python train.py --n_head=4 --norm="rmsnorm" --norm_place="pre" --rope_base=10000.0 --rope_fraction=1.0 --attn_scale=0.125 --init_std_qkv=0.0422 --beta1=0.95 --beta2=0.98 --schedule="wsd" --doc_mask=false --steps=2796
Each number is 500 + 25 x the weight over the matrix's rms, rounded and kept within 0 to 999. Layers, rows and columns count from 0. Numbers have three digits each.

# layer 12 attention query, 256x256, rms 0.129, rows 225-255, columns 64-127
450467541481503485505462544505544543481488498538471459500491476511508456487511477550529510499515500519487504513526495476502536498499490512505502491528519468540471514510497508519471469461507537
493523466480512498484499482508493495494479515482479505520495501483487477497507500513499521520489525531502501510508532512485503501512499477523515491523471509493507510517505470489519498523497499
519486495492494529498469497485517518476522530500483520487493465501521516502489509490476501485504466509469488524516432475503527489478492524475471522494487548525481489492482525505523505491518502
492497498483496491496505519508513490504506507512544481501554509489488484465512463488535496509511501489533496507472532483517527546520522494496510487538530532523502505481515511497496509514476483
489497491503541498489492509494511499482510493536502509531507480544483486525501496464482477491483462493471476513502484494458538484463495496485480509523481525464496495544523495516545505489502484
512516520529477489524483483513497530492504502493483509504462436505499477517464518510500503508507473514482502483530479493497484499509527517481501498483509521501482531503496503538475496480510531
499506528498513479517479519554520519515532513512485495503499506498503527539501523523485517511517513437475506499495478511502540469517494504511458484521488492520485523506492484492494473512512483
521487498504478508476458521488490495500494506511490494532511546511537493485494512505509473504517492518510500515484513528464474516484503474480502501476487551525472482490504498476509513505484455
472473528479478485528485502503536521479520508498509522498472484497519494493463505480504502495493469481497546482517471512502509498520532508468478495500491467540448528498498505505501470477511493
496529489485531509478517488510480472529475479525528511521512505465468493511493490542525514482486497492512521488527507506540525519538477489531526492470486475520527502463496477498490498521485483
456459498514503483488486512496502521471496508542505543488487500525510480502482501487495521512472471482479517509513506513488503507495516517452495494514503466507451500508515518454484470472467504
530516506502491565478501465493505497524465502476516504517536528511496516516563523510531497531474541479530464529516486474481471519509509507519511479473500532473536488530510547515495530519495513
497519501482535494506512485451482487503486475517508475497490472487518477484517490481487516530512491471474511514520495480479526525507497529505488523522504474526512497514520452481517501520490513
488494507490499493479483498514461465459515524522484472508499515504465467470479476524509488494501514488497500485489492502515540519497443482522505495518487495464458485499528513497474477504524437
527479479510522471509481468531496470511516497485501494515465505537497529477520458497485510484513497501542465492523538470451502501439471471502474499481509487511504523547536532487523521499518518
482546525493515519505513535464515545509502526491460482515502469504524508529538503497520475507544534489471481513526522507504524528513482503529511504491533502535567499471479497481510488478446503
469526513511534502501506467491493496541525521486522506490548477477485499483496471536495496489491509509526455532514518525488502515489449502490502521451471509477575488458487490521521500492494513
492515497495488523463507480494472505500542508466540479499503509488488533482510538500520515486524518505502510523511477488489504493508474517532481503511483517507512538484520517453454529503510536
522496455510508516474493501506455514517513489473506480516517479489549498507500496489469501547509511509480480491543535522509478493521471558514513512546530488550550473538498469504512504517527541
500496496515470532471505522525471525516505510470503462473479510483555506502546479503492484501491519529525481522482499482499504502511470492506511482465504473454484542482506515467511551504458531
520485515498473418501488504528473493468520536507461518493490483514552500476547472455468475525473490512513522480513459451492514503482560507487487490545506496489475519478533472473500502519532515
492487464505452498546490490517482506507520395535498486512481539505524592489461465483473476508508478571526537473453498491494478514521505486492495530471534534499490496475530467480471528446519480
504511479529480528492506522520489386527508500524512471510533519529492511501493502513493526502491530453491498463455531503505478467490519466547529538510542490506501508456475499542509511504490465
485505521527521526476522519468478492487509482524487513495484483481484509452504536495503523511459456525538529527479520566438468492557509557496495480517509503470511530498477526473468489496495467
463494454496540474479536497479528491526489465508561513492522484481496498531477477496487481484449503492485530485543498532487497481480450493527445506461476461496495472524503439511495553501496477
496447527522517493472497495465529486502484503502460498474497536525501518503552518517509474491519531443506459497528486539488489566440457527541529553500472499512535526490480491487459492538511514
532527497507536503517513485471535475479536513504513499478452497490515512484512511541518535491543507487473491475558506487540497517520478560501544505487503482537549481485534474521513496482461530
437528524466519500487532549510526548498519455510469507474538495492436440481541481503474495451441521560469528463506548540500482475496519529491530488488478486458512463485490528513453465485532486
524527497519525502501500516584488511515496510557487500488477534498487514454515523476528511491481490525423514518508488507464479489534487520435530558509496537525540531497510443528481511505509514
493512486506512510533457522547469488541522507523506483530496529464488504486497509526507459576501509544470465437492469468494516450491462435534520500523503542465495484525452506463482476493482489
504522533457444502497516598502481484459509509465523486534514476554498459522524496569509475498477469488461487498518522437449536516498492520528464510513485479472524491554435450470477535490430513
# layer 12 attention key, 256x256, rms 0.125, rows 225-255, columns 64-127
486513492507528447512468474479501501522483470481497513511493505506499499529465482500512486532517497539538515504495505518521504463519490517480508500551500484533477481480496511517549484518563482
497522494529493535493456532494479506539510521522480512521499482486503512494543544491507499538540506495492469529507521478511493520493513508550529505471537503507515511549474469508513496498478517
528505478532493473487522498492514458498522487536502466501472512512520473541497435499492514464451453545526526501498490469497474537522476493537560531490502477491481494507503489485450471487488501
488502491525503482487494497486509518522532506512494570526469486527501509492513510497536510508493537506467475495523516475485468484486506526476486517508518485494495501494487523502482519479523519
476524514519487489512536507486515506524511478499490488487521531459505491535460507524491507503469494517519526473505494503489500533524512504527478493453487498511495537492505488449509482495503525
496454472503555471516484522451532480499485508535466478507482488518503496535499509473523470490485511501510510474514482486484490538507513516491514485510468459528445502513472483538505533511529458
505502499505534524528501525516465504490519513532505526495532487480506540527497519514481484465505473500511530485500522492518497516515504495489518475474515507505492523493523528493500435521498525
488544479518486484493500483517487467531475509503481498497502486521496439512507471465512509494475457503493557512511499473477535516514476478524521496519544500510498497494534479505527513486532522
516492509508522495497491508489472465481478522518496517516500492517484528472536492481513466503527502500500531478496518484513480519497475476512483527521488510499468496481513499521497530485500493
496542482522487497482536474515499495463520507511486497507540512485504511470566491452490524490470533495529491520482502533521482517508472513467474529461487507477480483474513503477504507508515496
533457516518483487467514511493497471513539530525484494537499488507458452481477505534484482485482451502487527510522526477494513506529522497491496519492488509484474516548468482512523519511533497
514511470454491483488478523480512491500480475471519472490557506498530461507488500484491505488444548491488494500490529518508470463478501533501553511488534522481476488521502493445505481497498522
500489522517492485507519432496486460457481477496516479458485495482464480479482476501460488542495520531472522508497510500515460476506513506495497520508454507466505469514530498500535521484513480
508482507490505515482534478527493462488497455518498451471517509507515518487493471483515533486496479516540488481486488590494499511522530522493463537456502487512544486488508472529540501488506506
456495544531485493493534498475479486499530498539517499516526450473500537551475510501475462495530538510488499497493510493550472477488513548512471502489474499489568495454458512541508529540492500
524502481487546497485524508507511524467463487515513461514556523503518530537502536535494476485500549471457480533450499483537487482527464504504568503507544503479494465503481532498527473506542519
514519459501511513544509503565511529519502531486498509491483494525446519530487510557470494503513557531507468480490507471508531525485500483484472474484512520486514493521446486484511477505490503
493518495516491452517472521522444470491473475475504536493456517509523515517507508482503498480483510469515545482477466513501518487511524519552518464536459482448530513484493510490504519557546477
463513510448489517528453522545511493466506502473509541477549425455509465505516492498496510551475512505466509456483466453469518523457487515511528459512518533515512517507509451511476507488468498
563528515448523495487542545502519514527510514521505506532507535500512528487581441505445496561486544480529466503550480473495507463473459512448544554448488522495466493464506499501525471485519538
539508509505521464517544497493463467449500481487493531462497482504548496532533499528483542509493553485470537458469488484461510507531476495545542517512522450467507442493513489473527557492482528
534479502471491506467498423504473526490519463509439463510453493541467505441468455497508502462508494518556467445510484511501482456520492493508458511509507527477462529465478498451498486513505513
453472487512509480517532520479480474500474485565468480503454489470506473509496488489550515555441524527453489436474493464523508477478548498479527535459466464489470519502527512497503522508518516
500523541509476513547488506553447525498517438436523520498463525480451505429496517516488478604503510503508500587511521521470556466504533548524523495481555455491532547515487522511498470547491504
435488468468480480483525523518515503470517522543480503491499534484507496492496469437519468514485554532485484485555595551518510481484478535459468543492487521517493505469469505460474542479478492
480458458528547484496490489453473499447533512487453450474549491527474490577514473566488483442526580445520506449510508472510512494536481531536505501459474489493527473512560518487510486545478565
522563477441530514544519533476539466444534488522519457473530476461542524491495529539508523507474524517479465463547518508495472460545455534549533536487483477503496494505498459517529501462480528
457515499457458486449482507491560516505466518476530504437547475470471526508519437502447504552569561526505521515502581453503529427467495476515467492451511547514548495477537485518451484516525501
493571462528544485544526464526443502521517519527492515517499496513530526485482540564508491469539442563497518494504463496495495467490528496442498534509508527457501531492521476482512544504528535
489497478519523501465526455505470517547480469474523505511507514499492492542472500515478476482496488542513518512501516502497500502511460489526488480545528474496555523489526486484504509514512476
539446499527459505499491553530513448455474506439520493507551512532479485504485534561458455523486476448496439555525474497441514516527507511517484561513457441475489460540532422518533499503508589
# layer 12 attention value, 256x256, rms 0.143, rows 192-255, columns 64-127
485500522559481465482480518488550501552501487485552527506552523505505511495461505507486457505514535516530528491559509492471461522519481484449521459496480469547507499511525503539469516499563517
506513495564470520516575460541541524528483495509469501510519438499497505467497463537506478522466523466414539509503529558565497457543521484514498530514503514551485476511511495506487498453508488
508495472451458481545515483512499457445512486544495498515479519540534512490534492509499505492499479443487533458507447491503483509460486577519507492492551497507475565473540521494506498451545441
482494490482556489552531473504486472457489528491452577491491438486469471451494487518455488477501470481446521510507531533491510497536508554470520497446481489502485521480503488519501495497442516
514483513461505444575504478494544468495519481488507545475506500485527471465460488503508545520510472485580513447481532502461478549529511509476508508471437525461517500465495557577478484497466526
474548518520518522511503471516511505517510526483472501503467539504502515521472533472470473483507475505528485488508453522501500482492507513483501472513556520532549481481497507485473437530530460
493547521542526467543511499431553481471484515459484515465533449513498494520534435522486515552472523586574462536547535524517517477535472511497520466562420479492478516461478530524496513495468493
518477490538555557565489532493565506541556555481496504498528479519540484502509477543466518495464523449495447527471518475512498544501460503546474483487466527492520530496495501472512495551573531
524430532521460485497500447483463500508512491485494468469465516507460524486514444484469525535541470485485521534470529502513503437517470468473523500515497457534462522518533498488475522444431521
564467473514536476523508440479523514496524545473493565446519494528453517443534529507531488491492477479513505490501489499524551479481507472550435436466553446541505510492540522502522504465517544
482528513530490493505476483456485509488506520482500507458548471494462545525521498529537505475455443528471568477512537518509503491523556505497465486493500487497526503450486466521500469487529517
473530482519492497492486467492481527557505496530486473517521502473491504499557482494491471566510504464535502504505480533492552511498478492490522467458558538555512506534499481459512481415476474
499472543525540437508484517491509490482544521501573549449465532495512544512566502496504533471521552474558478480504482520467513526537507505467480484488498516503525493524594536566505479434490532
517485506517521519493564494519510500535487446490492469492500482515480490488455523506518496458542524489491530489521464489537496468466500510467503495488485499521511533492528503498518462450506507
503521475467459517518498494518459486531505501475485466508493475516493514513552490522528474453488532545506517489515475438502556488518530487496523556427506486494484533500535479481499491524471456
531503507463501479515447487493494490511480473503492505484504534493485488484547510524489532490508474512487524502455484459495513504470505512467509521493512511511540501481502558482532481566502535
487506487520529537447449501494521458474507494509471533484467511482552499491496540486527461516513529474527509481471510483478485538462520510480473536474511502475547560495437551485548501545545490
473547516497494557470491525539510508549522548497526537508518517495473505481524507525519551425540569497519481488459538535491482487494565493473535521492449493511445511507550520513554553510509480
473444572509487466467519490554533496458480496524506540492449528462522554515511487481521516503512469488502470495494553500467462521546530496492503498490446470472496489527509534548526540490502511
514496538535537506494524532533498477450530530515542487448497526524492488476544465569512523488521494498483527500465503450519466537485487524470492457510537519477543516502466528487488465456524541
590498506529493502530479502495510476514512509467547493540486482504500478525530501477517478508533527505551485468489551483483447487513497521490497425539464507464480454550490509469512500467523505
516561527514476471488495464511505479548486504482523439507522508509478560565506490542503518462470510515507553501503498542482493477528496471506465528533519560500482488520512543489536429492466516
488506489473494474494493502477469522458467458553514543513493567457550549479504486473502487531488502490532500562481521453483554474547512493506493486486498499486472499566494511533523501512468513
494470503492476520482511518481447466480520504449456518496495489500526536502499486459455479453481502521489506544451460510524506474500527466492501481516488530482499510459485505450506520465479497
506508544499488501499469557510526513481484522510527517460506550539485488468504473541542530434522496499515512517502532488520528529475543487490528511477527478503532525453497487488498508500499495
464473451510499505501486512508528454524446478507471479486487524486534481499502479461443491468489451464507486512511484507517498490507488511532484515543544499514539460486518474474551483467554529
495527508504469494527507453526528461524520549524504504472490416465443465480488538472460495510518479482504525547499517486511512485495528504511524491530474522473473437490513480514499483520453495
492536480502489478487469523533443513454542531484507530495555503500476476484477475488472489485509498459484417490525538510514491496480472517442503470462492455506445511509515510496519472547526526
521507506490488529498492482487472502477506490523485465541498512503546510530455492493452518459525510510526491552509500464503511482537504511460485547476554509472534530480521482501525485449512479
529519489496437490519468487540504473476531509532508491542488509535514513485527513513492526454556486474539514514442529471498448490453566536495451513497486479443448550511522515527508510469476520
511486527464500503546537554473493461519477496510496456510486484499500520499520506542507511494536490488526459534530492478452496487480519538514500505480457528544509526491481504490491508501513487
489509475501519463487535472514544491541509518464504459488451530436503484477488503533529526505478504480485485505514496513489497490435486582449501499549494521471493530460528522487487500480484511
503482478494480527505540486432513514477470490488475491473518497482477503528485452488513489496510496552516497547477429507538511519488451514512563552491490518534460504495487514485482523506463492
511424474479495505469465476483475500522503462473504514469508557535454454492529444487497464544543574519548441533515479513490452495514469499477488486488500516535480516528519521458458565488488530
470515540521528552522557540489529500446526536492456573507466510512488496459526461509492507486486506500520498485478518510424512541499570525510502465486476457455502516475478485491557505538516496
518512498534511504506515460480468488468547545494480456500494463501473495475505489465509529530536468519502498526503475512475469506482500548514515501516484498543519502513486462456440500493494518
482477519525525483536528520533498512508498448564469492490513461518537461515498516496533539503475491471489448486491558497492508489479501471510502462483527482492493522527485474462510506468504429
486483455528494473500521521488502496486492537449483481413479483513473478518493519488492473510498505539477467478562450524538474541548498552503459464525497488483512465450482525513515487545520517
448510509526517447493468525478450498443505480488494493487474464471496541472457442509478529497477463509517525505467525483459558468499493481477468526468523505519515479460501539534508545535475455
507545479519446506509523502484515536496505514498476451508504477501547465533498468516491520502478493537491527524504543479494494473523523464517454484482509476468481515467477464504504541507503468
530452490528484507469501520485522483512532467519533511566512470507533474498520555544507478531515476484537507480487520488506504532522461513502506448424463469474535491470535494462522516508496508
514488523436454501436459514445475476497493510473509451517464501490503519459547506534556465532518488539526570488444479468518531513443482515468512508497470517557520489457510519475488503471479520
491506517514503505527547507483526511491491459543464484486520540523528517431481490521492492440476530477506513507447481505509520515499536461506487524481524512473548565553485511488491492565488509
493454474465554513510517534502497513483491459521477527485447495507554497465457489492484496511516513486523467555515509509528471521490489515516468434524492495492506537481504504564528502479489483
523456524534499561532507482528507466512539499473533469481495522461455519536503499462463524490511520502472520508465550513499503458547445504485516507508468496504492497552509470466480484499511479
522508489491508491497479538488549469460507529466478556472461498479497549432523528515494511441496473490484500476464508554488521481465489489514507497495444514485549515475507497546515525499501489
491546497464522502490458553511494479468511474494496561535495467520506480466499521521491485509466480526485509506478503484500551513493514542513483494474524494504515530495507502505539472494480486
462522521482560495552523495467507501489496528481517506485540464479487488461518465477524483506488477471555445515567493476494514495516479544501502471479474515500526517450502519524508538514472473
457453505506504513507528463546525486488483565530505486492558511503490520491500499506497479545520507471503490511474490516510457483511503500487480507499549534513530487491474492493517487503498494
498479465493485428480535526515492503480495464508474493488532475525514484505545540524504521445496464498501539481526487503498497468476485537499483473521486514477479535524491516481500531518477552
470462504492511550478504507469529497501521515485514476456478529510498527527474503480496488484456477527523399481509497479511485524499497510484470492510474526530514522469471489452505479527508498
495483505472564486487451550515442511512477547509456529474471524512479479496516489526459536502481541519505506508468477517491502506513525497485497494497505488544512491534497477490525507529586527
529523487511451537504488511533482485482457520473496473493495498514507515545474489455529578507494443458555444467492490474511494540487525481485543491432466484561530592474568450525528508478469518
515450484512493523520517503507482470517529519440481464519476510458510509494505515506496507450517499566470510509479480478520533512504528475491489477450522519547534505516528524481510510489485530
502473534445513455525458497458502499447495482532540499477499557476463506444548466481505534545502483491528466506515503506422509476506531502521490485518457492501410512452541546500478527475439502
465502511539485540490461530473502467497494516477578498501510526519544488502494411517481530532469527489505523471452496505486459477473509465476534490493523532552480512573520519514513513488474451
506518448543526548469528489503489509466502486500509539471448453476535521476472514491539506481503465462536438498456457489452501516530538524504493492487512503513490474491499501502484493528498521
556515485496555509477482485534467506503522535521467541507463482463486504483532445495500515485515540484524473519472553539489484490527502499521502480508454448509487462519479508484520516528480490
514477480503538498493503475462502507505484476523434541493484522484489538487516522534536466498495452502503521495515521488492513532505502477494512506449524514491524469474532523498516475484506522
503421497439475446478482509526446485463450473509499543452497561501506488499529435488505471529545496568546429500458564498459472538518519494473530420480496523497486536560511476540465566469502476
486533523519483554463522504520547494461518497501492483454528456514502506518491493504507539504454472531507495508491453502524506494499487504494511487528487556507552478486481525463492485512528527
550514464534474478483499501483520501495503545486471498499482528521518506511473496494456496518506490479493456516470533486505465548524490534511466473500491504504489490521451562505455482533511480
522541523526456527488486521464504502526500530470511534553524557513518480488524481485489513471477506507491489493466500537496488457515485504533522448510463498515528524510517480520537487534492506
492515519463520455532492488487504462534522503518486511511479500478494537488525524474534547506552524530487487543543521518454501487488499488520493499486525547473447485479523484526542480448496497
# layer 12 attention output (transposed), 256x256, rms 0.257, rows 192-255, columns 64-127
500467507459491491485486468514451504456482472529464476470480516507512469507508495535479519523495506477496493556493484515487537501509493474517511543505483502449489509476510518530515473497430476
529491521510523509499499490518511539478508528471558537474479486536513450521502487464491507517466477494500498515490520476542479473539487542516529516514538492522477456469555544506490530525483491
503519525539478475395538464471501508499546530471517469501516509461472433519497499492522470563465505484522512495497511541485480501470532433447516467558510514502488457548498476498464444493498466
489505490510478477493476551521539425508511488446501545494503516503502517535489490541501503523503494511489540533498507474534513485541488494477529506443484495504487514499556546498538570530502481
479500491482509538471544491474466454467436504467508436511539525505500503581487501505506461450493579486494537504536509518478559506434483524508524471467565500523495477485556490494505508504447515
558512519511547502461479546511488453523445492543519431495509495504471494497504488500486495540525526475519501512458487525528521468471508500507500500530506499488455482487458483489499523473484471
510458495516461494503481473503505508498524470468488523521480482492495523494495501527526544516495526500481501491510483535485479529459492480525469509479531475506528484527587519484517536517536510
478571548433502486508499503520498534473518448473518478503478510491495482519505539493517499547505499529469487483565487541475509479496575463514500523475530473478475503509507509499499496506457467
470523494493511475513513524518542464456463520480514578528524496483479443527548489506525498475436531483550477466515487524508523461491550494461506520457510509517488463491467521492529468459526522
493506513513490469464491558515520499515510498496560497549541481497489511548462549494492512494495504513494448502502526475531473545558509519501498519498474528494576510494482513495478521528512492
534515517456452540503427484475520449505456471497506523545499464533449502531487507508515512471538532502516465524520522517549493495508482503459476492477457502497532492467516552535520485470497503
470492525533568495510507537518477482512494474526508484495477500486465522489462484514517499489505470475504474500504511493496506469508465508448462522537508481517507493451460516464465447550478490
514526486491514549459495466466511428493540501549510503464516502512452494458478480488521444509531482492486480519466482544501497510493494516514521522510544513543472512515473503534488540424446462
473492491508499513514488499561537438507476540531518520486538497514501494494558497510475526536477488501529501566436484442466525488535493482474519508497521549467488469516474458486456497508498533
469543529566489499519501509517522487535485503471508480482481508489499519547465466528481513507486489504487507488429548492490511485546525520528532444476498471476504476514479482494541558476485508
474544526532441542461504510515492489545466512473469506548541511497505482536428536478490512508531499473543495509465489469492480509469518436467523444506533502448487516553534484460478489471516520
514551510453515522519542514488519500503454505548470462476506507526480540528543461503502466483554504511513477471495494538515528491531483442531453492551516503502494523492536493533513489502496436
516509492483494517539483519508487494561507487508464487514501522508488527485527537526484443522500454529506504490484483503457536492487461499530513444511459542514458507533446490533480575484489551
515495472516514504496505482490543500474510506466479495451504513462499521438491507518527431459540477501502534496537541534535455515466451548525500554421576491515511506492504496566516524464517487
542573511483439503499471517505473524526479490524490505532483491499472504543517481513507493486482518476491509509490480518444511486444520518421507505487449534506490505484451484441532542495481498
472513487434478537454562437462496540443526490463434515495543514535522511532530486478447536528508466487477497500474499499468479519537487514502512552476511498567521523487523521488458498474487475
513468508511498530518506478500464460489486487541506516495492476517504526479491536495467514486478492494493474508534523477554476504512493538532479501479504521555420500463500519509561550462485490
501507515467513502515510519531488542460521532494467474502496502519489496486505555538513509496496485513520494434509497533502516536449469490497550533459514502518495524500539509484453490509492530
534487452522527519470529527507540539488504513515515528454482496489461507454483501489458509516473438523470472518507503462515500482500505442533523489471489522492480492541541477520464485529527512
488552524500476504521464504520495449566506505523453524513510479498479563548488500454514470483504534471496517484451450470511520488483496482489505508476470533497477523526491476564467496506498501
506480509473496479503502525497517558506516481493510502532497516548460471487476524513544478515528460545467485437544558498512477488514515495488483498496547527518515484525499465504510470506503473
502493485480523508472541493561515522463539440458533528521509511496479472508515514567453548520537498474516493503509519506494500479517495525481497525501500536493507531557483504498495496510484475
480499507491524488468509498503578476488497448503517517461455538471505490498505530474479535513489494513514500559483422527493521532503500496483556486518460490515567514516466534540476539473487493
502499522495521485494507536519481482505464569484469467541492451489483484497522516485529491544489519479475457479453495502514533498509531497515531498530498463541464515546480519502484497524543466
531489514479535501514547525538535494549452488537520502463519520439484498524526497490545495490491546474469508471482468500470512537545458503467516540525518521528512506516542444489484549506485514
533509416508502498485565461436514501472540523489515502482476513505526494526521533530495475547492497511517506472466449488476487483479505494521488501534507516470469502522507500481489506514491493
521502508524456513517514516476509560521531505534553512490516475481469495486541480508505490466510506551484524513513459525445466494510520490493492468495546485504504496504475496475518496516485483
520510534473526525463504503526502464491465506540517535443558515519548480505501473499526552518460498516457487502504541484483535510457527498490460502542500493486499499526513478517472501581493508
491528506487541485521472446481517540464479492548499556501518460508502502551540486486494490456486489442487496463496528509517486501524515483516515544492485521525521486487467465510452487473495454
499486506530529472508510535512539493498507499494488502513518516483488538516534499516475466465529503499512537485517571563486512462507504488549498465512506475516478519580516516504545519501467546
500477436479494479488464542499479507463509532503494534505527529459551477519495503505479493477461508482466484518460517504504506502540520493528495476500508535484498499499497492501528465504526513
492478460498513485485525470499505523461520530482485499501478523499520554513522520523521486484501490510509504524515483529473438496496461520520513509488519486558518537517527447555540485515532528
564494467497557485495498476505538477462436465474516485512502451495509477519527507511475475586561501528422514491487510567477509483508530471505474535512483482490489492544441445510446469504538501
514457487479482484564548518485508498511495520467511524504506565494504493490519531501543494544500517487504525481544524474548485519535483473504498481511533491485492476490495503521484459462467493
524496515474544438552559470471525501484501515498498505494458454456542518526525504496488547492494513507529497488518512556505513482489476543502523460468491487501537502462537527492505489543456522
465486534465504476543490524489468476485552497533488486455523421483523511504473470478525481477470498508491510515479484510483549499509527510508473491537499523486513535479518477523477443464488534
504491474503452472498572511500513563511492501479514542527535535493512479539476464479502502451462455496535461483510468447474539518524427474516486497534487526459502487529484482513578453503545453
476521516514485526510495582501488500463469514505532457513470474441516474510508502517510499535510551473492501520518496494541498487489497522480520434522504504515487500484502494480493522503531473
507545517477510487460520503505556463475507495505506469542452498493482480540497482492540516466479472510465492504520485492502479522487508467473526510462493511532476481454554530559532456509534443
497493455471496536478487470509514509497503494477453502491480510529522489492518477476513528494507555500484495496519542467539500518487580475480458501498484521481513486480471551502488452477547513
443482489501525482416469494482459570536489530465525509479531537486512505495486519515481448483495504527534513501531465550543506522543503473524501539514470496496453485531487507530523562517518532
468486474508458515513515547496479539530522524508526511449527503486480475507488490504533479496503504507520535484457497508486508501508463520464503500500471448500528501479520461504465555501494492
493500502559468478514528515518475502452571465500465502516466498513503488510499498516487484473513491503475535504531578503511528481519517472505493505513528469467453482484533523535451503498546471
502491521486547484547511482445510476512425467507552539549496531545500483498523462534480501508498484473522515503528524495472505503519489519500525481448542529466475513503491475457495533515552476
532496465498475538466446490529507479543531490496518482480482485486493471493513510526512464490511474508516523502496525489468493467519482515515505454471505488510489481458508479496523473457486489
536490486479525433500461487479543524525530514484464543525495520478519502497528483515489491543492483525479498520547475490436482515468560503507441475510496487533474455513506474457544508489517485
508541492496451516504505471449492464531477489501496505498494472478459456477502510460492482545493480510453469456560478505546530513468444503463520509515498514492514464535420501506480533476498539
488511511469477465467475531458494456515488505524468494479510552521492491486546512506538468513507485512479461514511504527465447533506507544506489482549549461492496487479468524513523477529480519
482497535488467503461494509527511529493477491534517517466536528464574489516545510513424526515452477525523498516557498508519472538535489496528492453461454484493516495444463477501504541503461519
517519509503508467472529509515525456517497484499522526525486518496523527525475525507510447524462507492521509484532518477499476506496471517482509516497512530461525484568517433522497477496528482
460509552512476524553561491513508498507484478530484513537474511482467489490509525533510484537524495463492477509538539482540476508493457466521519488515474499469501535443512509516508494460506510
522460501455508465472480496464525517462512561505543488516543528493518510484441568466494518496493530470492546502521513514517486560498503509549493539550516504504471495468487499493506478516522495
456554499499515489525506483459497557516505454477510453495487502490535493502501497485493515535510507531514506533494535504536483477512497503528523524519539518494466483477511539479506504505496518
495477509475486477487472513497551449486526536510488529520532467529541471493485507461498500512514506511521486504484493442517553499537471498513492504564522531521474503553501525473515522516506498
546560505498506511505528529450549518485525510502474477458430530496536478509437512493505496476508517483484474467517475468489497498454467500468513562504512455546515504562484440497449501464488551
477471521495475504519466486509512560536525507497499529508459517486511485499501467473523452465496506488470497538469540518460531551522488500497510528501497479490462512504455470537497519524497525
517462513423509533470524509489456500492496477530522481504567434490495546516541481447501492500479518455451509520548500512473489504522462497473519555469498504464507518493509461465494541494492518
469485481453482478543483458475459539523473480464512484468460455499480492475505500487538508539476500505501525500544517556539487483519486495528459493494461548523509454516526555488471525518465504
493492450503533492492506519522508421505495493459534501524474492510469486533478511511488492503499498487542540501516494463500505463498470514422521534464502486482516493519488498523460493560525504
# layer 12 MLP gate, 512x256, rms 0.254, rows 0-7, columns 64-127
463506474509478486493491500452487497495514489467503494529540531579468499462528494522524499518492466460497514477492503503495538489502503535495456475480482500499525505508500526534510476515507523
502466505434470507425478548527527509498494492497503511497510526515485516451496520470557504519485472513527450537480484500510529493517502522505509504452479494488532492489517497524461489478484474
479462543518524541502546486483518536486507523532516532504502500481457511513478539500490538524499490496476496481532497493487539471468492544472532508567473474508497512500490485514475552473495503
496484498535510542519525525502485559479476488518459461470469529475451500505521499525545496526473466482466524492461481479510511513498487456483528502533490509479490535483494477487519468520489508
468487511495540476499521490512525534501553507452448495525494522529504512517496498515496489492492512526468492463505529487480516523496523489492476511487486487503519511483494468493491479482516559
475553503538517475487517454504493537523497478517529516489486529517489493473459491509502492512516495506475511504459471531517507477454494475480553503443547511523541495507499496463556480533470479
496473550547466528528493505481493534479528510512496514523533497517530485471502513534479515513469515510521441501512488506498441473516467505498497500484492523523494499532489505535551518524496521
483496500456509532479484468493500478470490490436451505465536531474491504501474501471556522462523486527475494486469466479477483472511508527447511490528538525525486531505474517539527538482508515
# layer 12 MLP up, 512x256, rms 0.269, rows 0-7, columns 64-127
482547520473496463505511538476534513529503503509496477505498490493470487492514540513470507494490532488517524470467524475485491496513463495496508526521515502519493499469507428526501485508485469
477533472471511505504513487526454508494490493502500529487522540472511492489474496486400545486561486483500535531465497499490485522518505504538466460478520496525486525510456528497530499503456552
475529419469535536499516489500494477497504472495499545473426470490469481518542499428454493482485523516535493512500473530490511514453495483540510486518501521465485521454490497519515514506464520
499481459538486535482499488488514501513468501527528490512485525492488498488504505505535487518494465513459523493480514515538440498523506507503516494474495506489464492468472493476560540473516483
508494514476484491476479500506475546516528519499516522484496518486543502503478544528464514483492533454503503489524498482540523524512485484486506496479488405493495492490503492496505576478492488
518497500517510482487511511526487527553512483455483454483490524507486432519517468510488501515484526549546518546498488551479514483514502497549514470497529470539533478517449558557505553507510466
494468566479505516515467499481548519491505469490482528474497491483480473516478467501505494498457571478491522517473538506507470502544527540528512473478495532491547501478513501485532492512512516
451513522492500492506518529490515517479476504531498531544449498443473483482516495513495522507498500516502520491515495462509494513507491497466490490498466488503484551487464481494469523521487465
# layer 12 MLP down (transposed), 512x256, rms 0.259, rows 0-7, columns 64-127
462490486459474484485454479502451538498465495509499522468465459463511447465503504474482506481461475470556560508498492478510459516464502495536500482492493486546473464498520524521525505477496511
521476520537512537470466530474456524490485495511484475498507483555508517492527486454499498494470507513485428469482537486519478492470545545488495478530500508502516532522483477501467494508518488
496472470498514499494525490507512511497534496492475510485522536455487474472485526485471514529476510501492524501464456485481438489530541492530559516495513501528490495508451498501555477496500527
506446436516531500495443525523487513486538558483468499510498549499484511500505480491522456495504487493508491543492513512469515556530456497497496470496485529461480510512474517506526451517471489
516524489465500480488519453460520407500453498491480535529460470539515513497539516459531516496539473466490503479517489458546533471504495501542496508495525533541489489544507522546497471450483514
464495505520500496556479521469476493463472478550538482468448470480494496483523462466449513486489488489544504540516496555478516500480497516536488497476544468498495462488504471488498526492508500
485484520501509519489479523472498510507495527464482465477502480448509482537608485520519474520550489514559528510517482492482479541474515484413458453508488465497504465537511516502507485488487548
491528505513503491480515459513527531503526488499514488506486526522519468531539530534503519465501513542501501475485542527495488539483525497527537498456569513517480488502493535476531536499518489